Weights of a small GPT-style language model, trained from scratch on English Wikipedia: rotary positions, a variant of Muon for these matrices.
Each number is 128 + 32 x the weight over the matrix's rms, rounded and kept within 0 to 255. Layers, rows and columns count from 0. Numbers have three digits each.

# layer 2 MLP down (transposed), 768x192, rms 0.0449, rows 285-350, columns 144-191
122113125098167065180141213115150141158135115110087089097100168110182181183144127092096134114123147157126145106185146172097092174145159123103114
108085133125105085079104170149118142100183114159068099061146155184146162138098166149140165162124084103141168100133132086121142152083121139131077
122150123163088118102114135156148094153147134168031153097126171177113150200099133076139112126110201181183100125114079137087138086175149099139167
143115142215118111122113103096125130109164123168081112150158107128190133142141144109127150132168163067165132168112158121116120111130109107198139
139170139102094158091127115138187125141140150102163089123113107166107144139086107157125157141070101110190149209120129121106085187148101133100183
083066133140061103139127132151151123132207137106168126162159124140117126151088208167102129164166147172096173100127128147112111126076087110090144
140115116128118112036157139135138130131104154141112182113141161133154082081109130088111189121138128095190117127137149110121143098115159156201159
168104066198118122126154164137104093141132160107110162111102184123160109114131186120111218115148153145139151132191117124096126130128129133123140
111181089122181117176150114170134114091097131174126151118156120115093151131154143137118157132100103121110202069106078128130112099093124136114119
167127150109129139109150131120095123119129103103106106082105144139148114203150077097128062136094108116171154127132162104161148102154073132187113
117171144169127121141132125180121134137105150131135108182070131122159091144128132160127172099191137110136100131108154141150142168114142107123093
156177120133130147169079148132083153080063144184101126107127098105133145130119111123134134116152116150094122107121104102142148164131137130121089
084100156049130150194187116095145176146139136155125136141114113117096194144146159138109116154094124188175122158102091138134142138114132089114127
100144121143073161148172100169111114125115145173194145160181088110239127144102146140170099176098107134196129136210133116145171180136144110141133
147116147112106141145144122135097124137117105127110122105145146101147125130152155152089105140151100138174125105135092171099176098100172167196120
113095059205173110146172126157042133174099141130141154203114108153171124155146145173069092121119147125114115125108145127107154142172152114114165
140151168152054094167115179060124170101131121159133136078074156095196172110131165115058083149139174144133123126089122080120098076130077104111102
121149142159146106151135109115163179116142143165126094120177119197157122165105092121150133132174169153097127126129144157171124123144094089064178
165135140159147096129166138128140139191138151107122125174142121110199107121150066116083129125125136131116091098077105176087188162198118175107107
072101139139168131126122088172123151130141124148159148150109140082072094159114238133165054106140096136093132120066112144085096156120090141103140
099114096120136193091129117141121166125085114128117114159124066157126154148095098074171129091141139107156130124154120125076140156133120118101108
132177178108101142107199156123066150153133083112146152140130135137145134133134173137132136166157158082151130069126107080218151143103150090121121
100142138111090114136138129127144117181155126132022064137150150122117144144160140198131159128111151138150120073177097107106165128100124145168075
162155132122151138149113167170164132125132076137113096212088119115127114146111128069129143135111150090114118108154080127138072119172112106078106
131114150134161136141141110179122137145093127122070133088082120095104066064128185085112115100155117156093144085123099103111136129138155092118111
176096173104072115104109140103121071116112148097105134095198145138087093145138145100176103109092162122163158119151094162096161152168165170135203
143191169122181083073124130179034100170171132113156119155094170138158128128132102128140212088161062142135185099124124095080177171175132152159200
144054134157111177132113058168125135073204123153169136196108103057166153131160131151141120172120141123156135123143164137119190097100131110109060
120043138131165096049188105094122115126119130115082081137096146183191130175112143117178109117133133137110135100147149101148106159114150112077132
193095174089127101160152146102166126100143125146134091077181151148159076131150139118094145149118148114152122135153120146110096133134133183097129
151093100107086165161123129134151149097200074131081157153123133120127124173132077112120121109110159095181142136169154162144074186191152134110140
085104156126155151085110088121098111115078148108100106131105112179166165129135120152104155135168111141149108130126151104190119121120199109094147
174127080124153133142048177142103130147115143167095099036123104168165125142143119179136165152192092100129157138102090133157045085109169130129080
104153081097109226151196108119080100142139182139111193108170128139107166135141123141098124140067141134186124101108108186165109141112158089182080
170132117142143120124139115130080130110124118112119116145060146109125150105097116085153129108164166101089063129133110129134117151114121122128174
145124102131127149184107141112160143112182156091154086092130134141156159098120071141114170144120154140110155122187157178092080099082118114158099
103094118128132148117164055131107086085159148202116129139127121119077041068096117154092146074112132127103144130115067105085153159145178153161107
167161116124132098128142138102119165086095128105178197095194102142108090125111119162107165075051173019142102171094121167145114116116114097089115
083158116188138085169159090087161136117132138130104145148115113126162189123171177128123123129082178052158128114195119149130082124151129073127080
160063119134123203098108082133137164084061128101125076114116126100087133064112084095149126145081176128142064178133134133110154076106162153131106
115140123072135145102156070137156097180086169163125172108113117123131137124111134130174114087083160129138148117089118090191101065064143126140145
179156089180170197134123176134142119142153160178166103138148109135080121141138109124113122141153110140130111110111212098142178142135114167163193
205140150078159174162131136164159176109124132105132168131129068150100145127166065114085140147115064122149118115167131140163131115131180104170164
110130106104116153138182124103156156076069104148131150131118147085088113136148123122070145185125149152134054168142122158116134141131160102089112
134123103110153101119138130059134149122148117180136149141085149146124176118074130179135046129154142149142118188112083138125094095088099128142095
125103141176077156141104122163045148101112098092093129126085106163109079135105174101153133110104144099144153150069106105141162116105109133114179
145091152162115141172123121119117077142140152153150162096129130131158139098154106123097111118100113101140078140124170113125086085060178055173120
123182187142126153138100187151081079104115124110143099181167154097165196130133094123178161089130145106130114082133111143138130084136072076118112
190105183157129125082138128175169125076122092149177132158139144155141072137191175082116158150119150112186107125150139117118134159160097145152094
097116112161111121177142143162129225134095116109178130124182181129082128119170106103137085113167093143159107137113208158141183113201132111108096
119189107140159181179091107139128115125129092159120124120124084123139126140146153110148105156162108119194135178131128185097127100077194119165106
108071110146148168134098134111123105239074144092102125157144097097092136171140138141136172098109104094109181108178087093180197112100118134150125
117140144130158144098175121115121142108154087173085099172130144106167109119108158149073198109185081132162090145152143116155132148161128140160093
139147142148117043178170125119178124078141128105089137113153083098106109190119143084174140137111115091130142141136130133123134126142138167157108
151124174163110122122094108179135115145099089103093129184151152111078136144128125109128111117175118167146077075138159123126128113068177066142068
036159085141160090108133117141147136131106138127117126068126130097108144144123141129167075136115163130136124095137167141145100120095181114124076
150131102118101181073112086117179175102147183098177155159093127184127139123149085075122121068079131164092163053126084104133116120097129088141138
127154145127162120178127178155175106150129153160120124195121129175118086102097102110181129151078120129158125102111117150160151175116130171175094
112119067095101118159128113145117069102111115079114118118148090110158168140098135131167093150103121144099124163134100131172176099137168147108070
136119105105144100112205158153109165139077095170146151106117133127123155151162129147212177240100122162131132125179125090171144149154129148101123
115199222115117144152123147146086142095141134099083116140188125117118189084127059125139191098141166096176108154172091158124098107124137098152106
126127162106168138132145101103158150147130077091144079117126137073128067135133148147096130083074129144101160114116085195108107118144116122142078
142098072121095150163180109114121121090087127117107176183162102101198141108150139114101101135102121164111135084159092153097096156153114181037141
107154105126103110128109154086169101122142096135093000099082093103089151108108113121126118061088106082178167149177126136071135143198142128130150
098134121128180120202156106146195147118111177105141133167194158072049102084144136114101083181100055176072103117153107149179181183177137127088091
117079113180141173074117133131139165102171124166084121115140100148128106106129085097068109139171163137100153122122123200100058148086111107146096
# layer 2 MLP up, 768x192, rms 0.192, rows 286-351, columns 144-191
152129119096124088128180145071138115024107159076135130159132112070187097104142133121099160152151203125212128212073178095115168079207110108126164
095090136059162167086101129084103096106132115129114158119124125096079106117149183092177122104151138114145168133083141114142116143145122181114113
115192107069148127133132125148161151122114146138138179120119140126116105131159155124134144108163120128181120150211110141105135095092156140127117
117141108221148139126121124125169179141122127157158127128164104077095036121131133102134155137146133178101095130092110125148104115069136101099091
145132093084170207084166071064141167117124122144092107102162130080109116104135085081148103126115106150125119073152100080145096131200164154137105
084148120106145108105111132095107117150169114100150123102156136131115102110132158078110098133121124143169132127148134114101147144052121139122094
148148127104152118185089118065125183177135175116159099141155132136136153192112117149173101172177123110143101176151139129122122154155165080140098
110134123078137121090152130115094132126093140148109086154127161026167122104135158100126097121162187122095116186138098175149136144154179120082150
184134139105160121140076200085133112160105105083205150133141103178103084126141128139129153098098135140202138139110141130119172092121172116118163
083097123146128104163116136132137155129123125133175172198120118124167119128124106095129114135157152160125183124147090115087134153138132107100136
117139145093163125122142155161140142183046112158120130150134101102116100103099142083161138136115106176131043174106134114157109104130200136177119
121156134142173083090147159125142083111111147190120101110132105079116160124113108081161099135126098124120158099148107189095101129151158173159143
111105131125172087152133213111175184115072116083115107125082165144100118137154143072100150117096114124091108101127127149125068153137088138124082
170152125194173111142121135119114086113110103135133153086127158124126110126089169096109071162112151135140112106140084129126156185096162104173100
174109149104132142099115114150132147089160150091185096064136108096026160187147173127097136125127118146098117103157120171109098123092119152079138
129097134085096107145086155162154167134096140122120158111081156147116164081161105187142130078090156111149124111143121132123115150122173154116046
123094139119088141152143148126182188149141173126103156159113106139106165163141122124117101126127162118144163106100133116118132114146088110088219
152074150125129090124102115099163146124146120188152100087066102121188123099118097119156124099158184084068132103151117135152074170093110124127120
146146153121212204136140082160136095110115067083165138170084123082121119177115100141102099149125132112108150091092187160077120121132120081162108
152117142049112055127085085059144036194097123099170131119117090103046173157109167121134089143124116110124099099109140204145071119160094118174125
125151150161191121097124156162114123113172120078160102184165200193126101116126118133141143162150207095170101139053111166158091108108166110161105
147122098143140122118108131161198129144077123129179152177133148121175148128137176151125118142121124098137120150104116102095196138134077137162136
063148145154114126082158155200149186117128153097139192126137143146098137137124140136133137194107119147135119173101178126107078069193145154095177
103128176158123140070090123132166138138113165170124164114092105076129145102164091141136130137126137186073130074130112161097151104144136163162128
163115115094159106090157195098155162167154068112187158098089183118150137115155151108094167109132139116089105107113122137082105125104143107185146
063129116132122102147148128125122180122178186099120091116149106147135104091132080178079147113110080081140058089071120118095108162120160115140092
135167136130111080133123186135111088144044142094125124097141156162117139118091184116089095113062112050168097173082092135127090165114137105170101
157109101112135087163128090129153111090148196118100177117135118143126126118113146141123087117167067127125191116140100158154131104111129177201144
157134158171113159196161113089117058134132108173100153080106132123122138139122131144084101098123109171155135161142128166090143163117135176167152
135156089152115104124143146112128120143157133122181132124080131103106151152150142135107075110112085133115178060070101172100118185092158114196137
113156100116107118103119122137167133113159111111160116157135120138075093135152133149091097098127184148157129105074163112128163084086098137125142
129065165144103175135151099128192103093105182134103151192134091078177117119081125133064202208169170151134169127122146134114169165135134121120157
157130133123139128113088067164139124167122178074175163090131133091171124120059084111153127126150115124124118105121151051152166151129133160112163
129121120126164131115102191152115178074170135109107181128120104118093122118128107146136132115199136124146130110087136117089135160163135118138093
137122117181106125109133143123125102125040157092127162103128059112155155096097178147089132147175096191143131126147115095181169102181124162121126
115120138072097113115118132100166140143158132069159140106127039140106162150178108113185111119133073125131070122116225134170072052119148122140083
102104146078132146140115087058150094086154077057150123153084105112167172109138089140115148123134138149128101105136134093122145150155179124108173
114101115151118143119099168112092117118163115125158109105139119124070174071094129109134119123109140163115108141162099156113147075104121109177135
169162143134183090041109235083125092124096085183107125144129174088156160066086129128103130148134155092048159132079084099145138114095113140129162
161112139143114080060148156123116115141166116177136125087152137076113154133134092136165088157114102117107112089064160105111140141153120206114147
120137136102116092188111134042129174114136112087112159128148080113141121112125083121095121195137122124175056207106115182100138087175146143138070
107076103175103137143109130075120173195154114130145183164015122196140121098104126113094127113136185152134178155141131132141062115215132148102099
069156145084124127136108088151142128178096144103101098094192045134128123111091129122109108177117081106114182152164186133108166065156111139047120
139104146136175193143079117139215120121073141114143121076152124202104129072133122100161112079147103133098129080100108132110132067178116155075167
121088104189132135074077195133136142173151104146135179083111125144112171088117093154158098126100110122051124105176092096119109123132140134153110
152128132158108145110117131084116107098052129080182156096106066169145145193174157123139117136117062166126110099202086124114157119193137062114055
099171253138112118110106108075177139058194229125177103129188164151119157076093137128158093139142136091162071169124112182129128074078106127111137
110056138108117117140092155084160122093086149151161120124157093108132143133159172167153114169111167117145123119162148114112132063096160125102147
078129100067119100172098128082108121110113113103143181096067117189150141127163174138141173149163159084095121117138104156116125162140092143117090
147173127131090048114175123139153156089141096139111164126157141072056128129163113123113118138144145119123171141033167134180166156090143106120133
095131100098087118197114142186159149143128211101086061100141094194102166073137139134130107114119132104135141154144153148124113124082149094171104
144102092138154119157083160131142098108135133137157162105076157110124087159159152106133116212130120166127118118100070123148142122119132079126113
125152141167114136156092147147124134118138144126168153163130199100091108135125153075083145133110169102152099170114150173081141175135153098102087
143169113111144116156111159135123178094089104151117206099161179126113139109152157166119098141105126159090128172061144150153091133097075089150180
084126121187096152151126177154174155148166092190106148155084119180127183105126119143156144174131130188146158125122113157111122138116123140131099
091090184095091100172105165173090158098112155153133125090145104086099140131127076115168140128200116157091093141101150152131108121145148110133182
151048109091072115121096158033095118075106141104142206132095125149133151161119128136140108170130128130135155091187101138110091148091114079065101
063171135125095177108082126120140158106161138147112142127143121139114102114149135208140104118111145134107091135110172123099129115099084126119243
110118147129095125154143112165174150081108145152180129139114139128136055138146141132111136127150105164170159134099085109075118108104126173179172
155063059103124173142127059115090145129148109121158162117117087147139119124128162122139098158146174140071155144069165090075120159164117140147121
134108114119096201141153148145175150109125129150112126175174144117129096157115128118138130133209173137135182157074145107160182108127100136091151
109132165111076163148138108093131091119151127129093087118090141162117121152115105165169136080128109152155104140152128168110092134100105130174094
107113111106158152129122140101125152160128137105136201115085207184158118078157092182076160139099141148115077135094129077170115138145152123139121
082093141151136142144153130120127144139113129119133131147087116163128187158164095154090166129148160121171128085117117139105155184180104139112141
115116087202184047124102203099121105153104152115152134124143077132121110181119174127141124146120125147077087184143130095125156152136076101178198
134208163123184132138182145141100102120212152133138129123154145162058061185126140107125116178140123136152085127171083176117118164126128108139125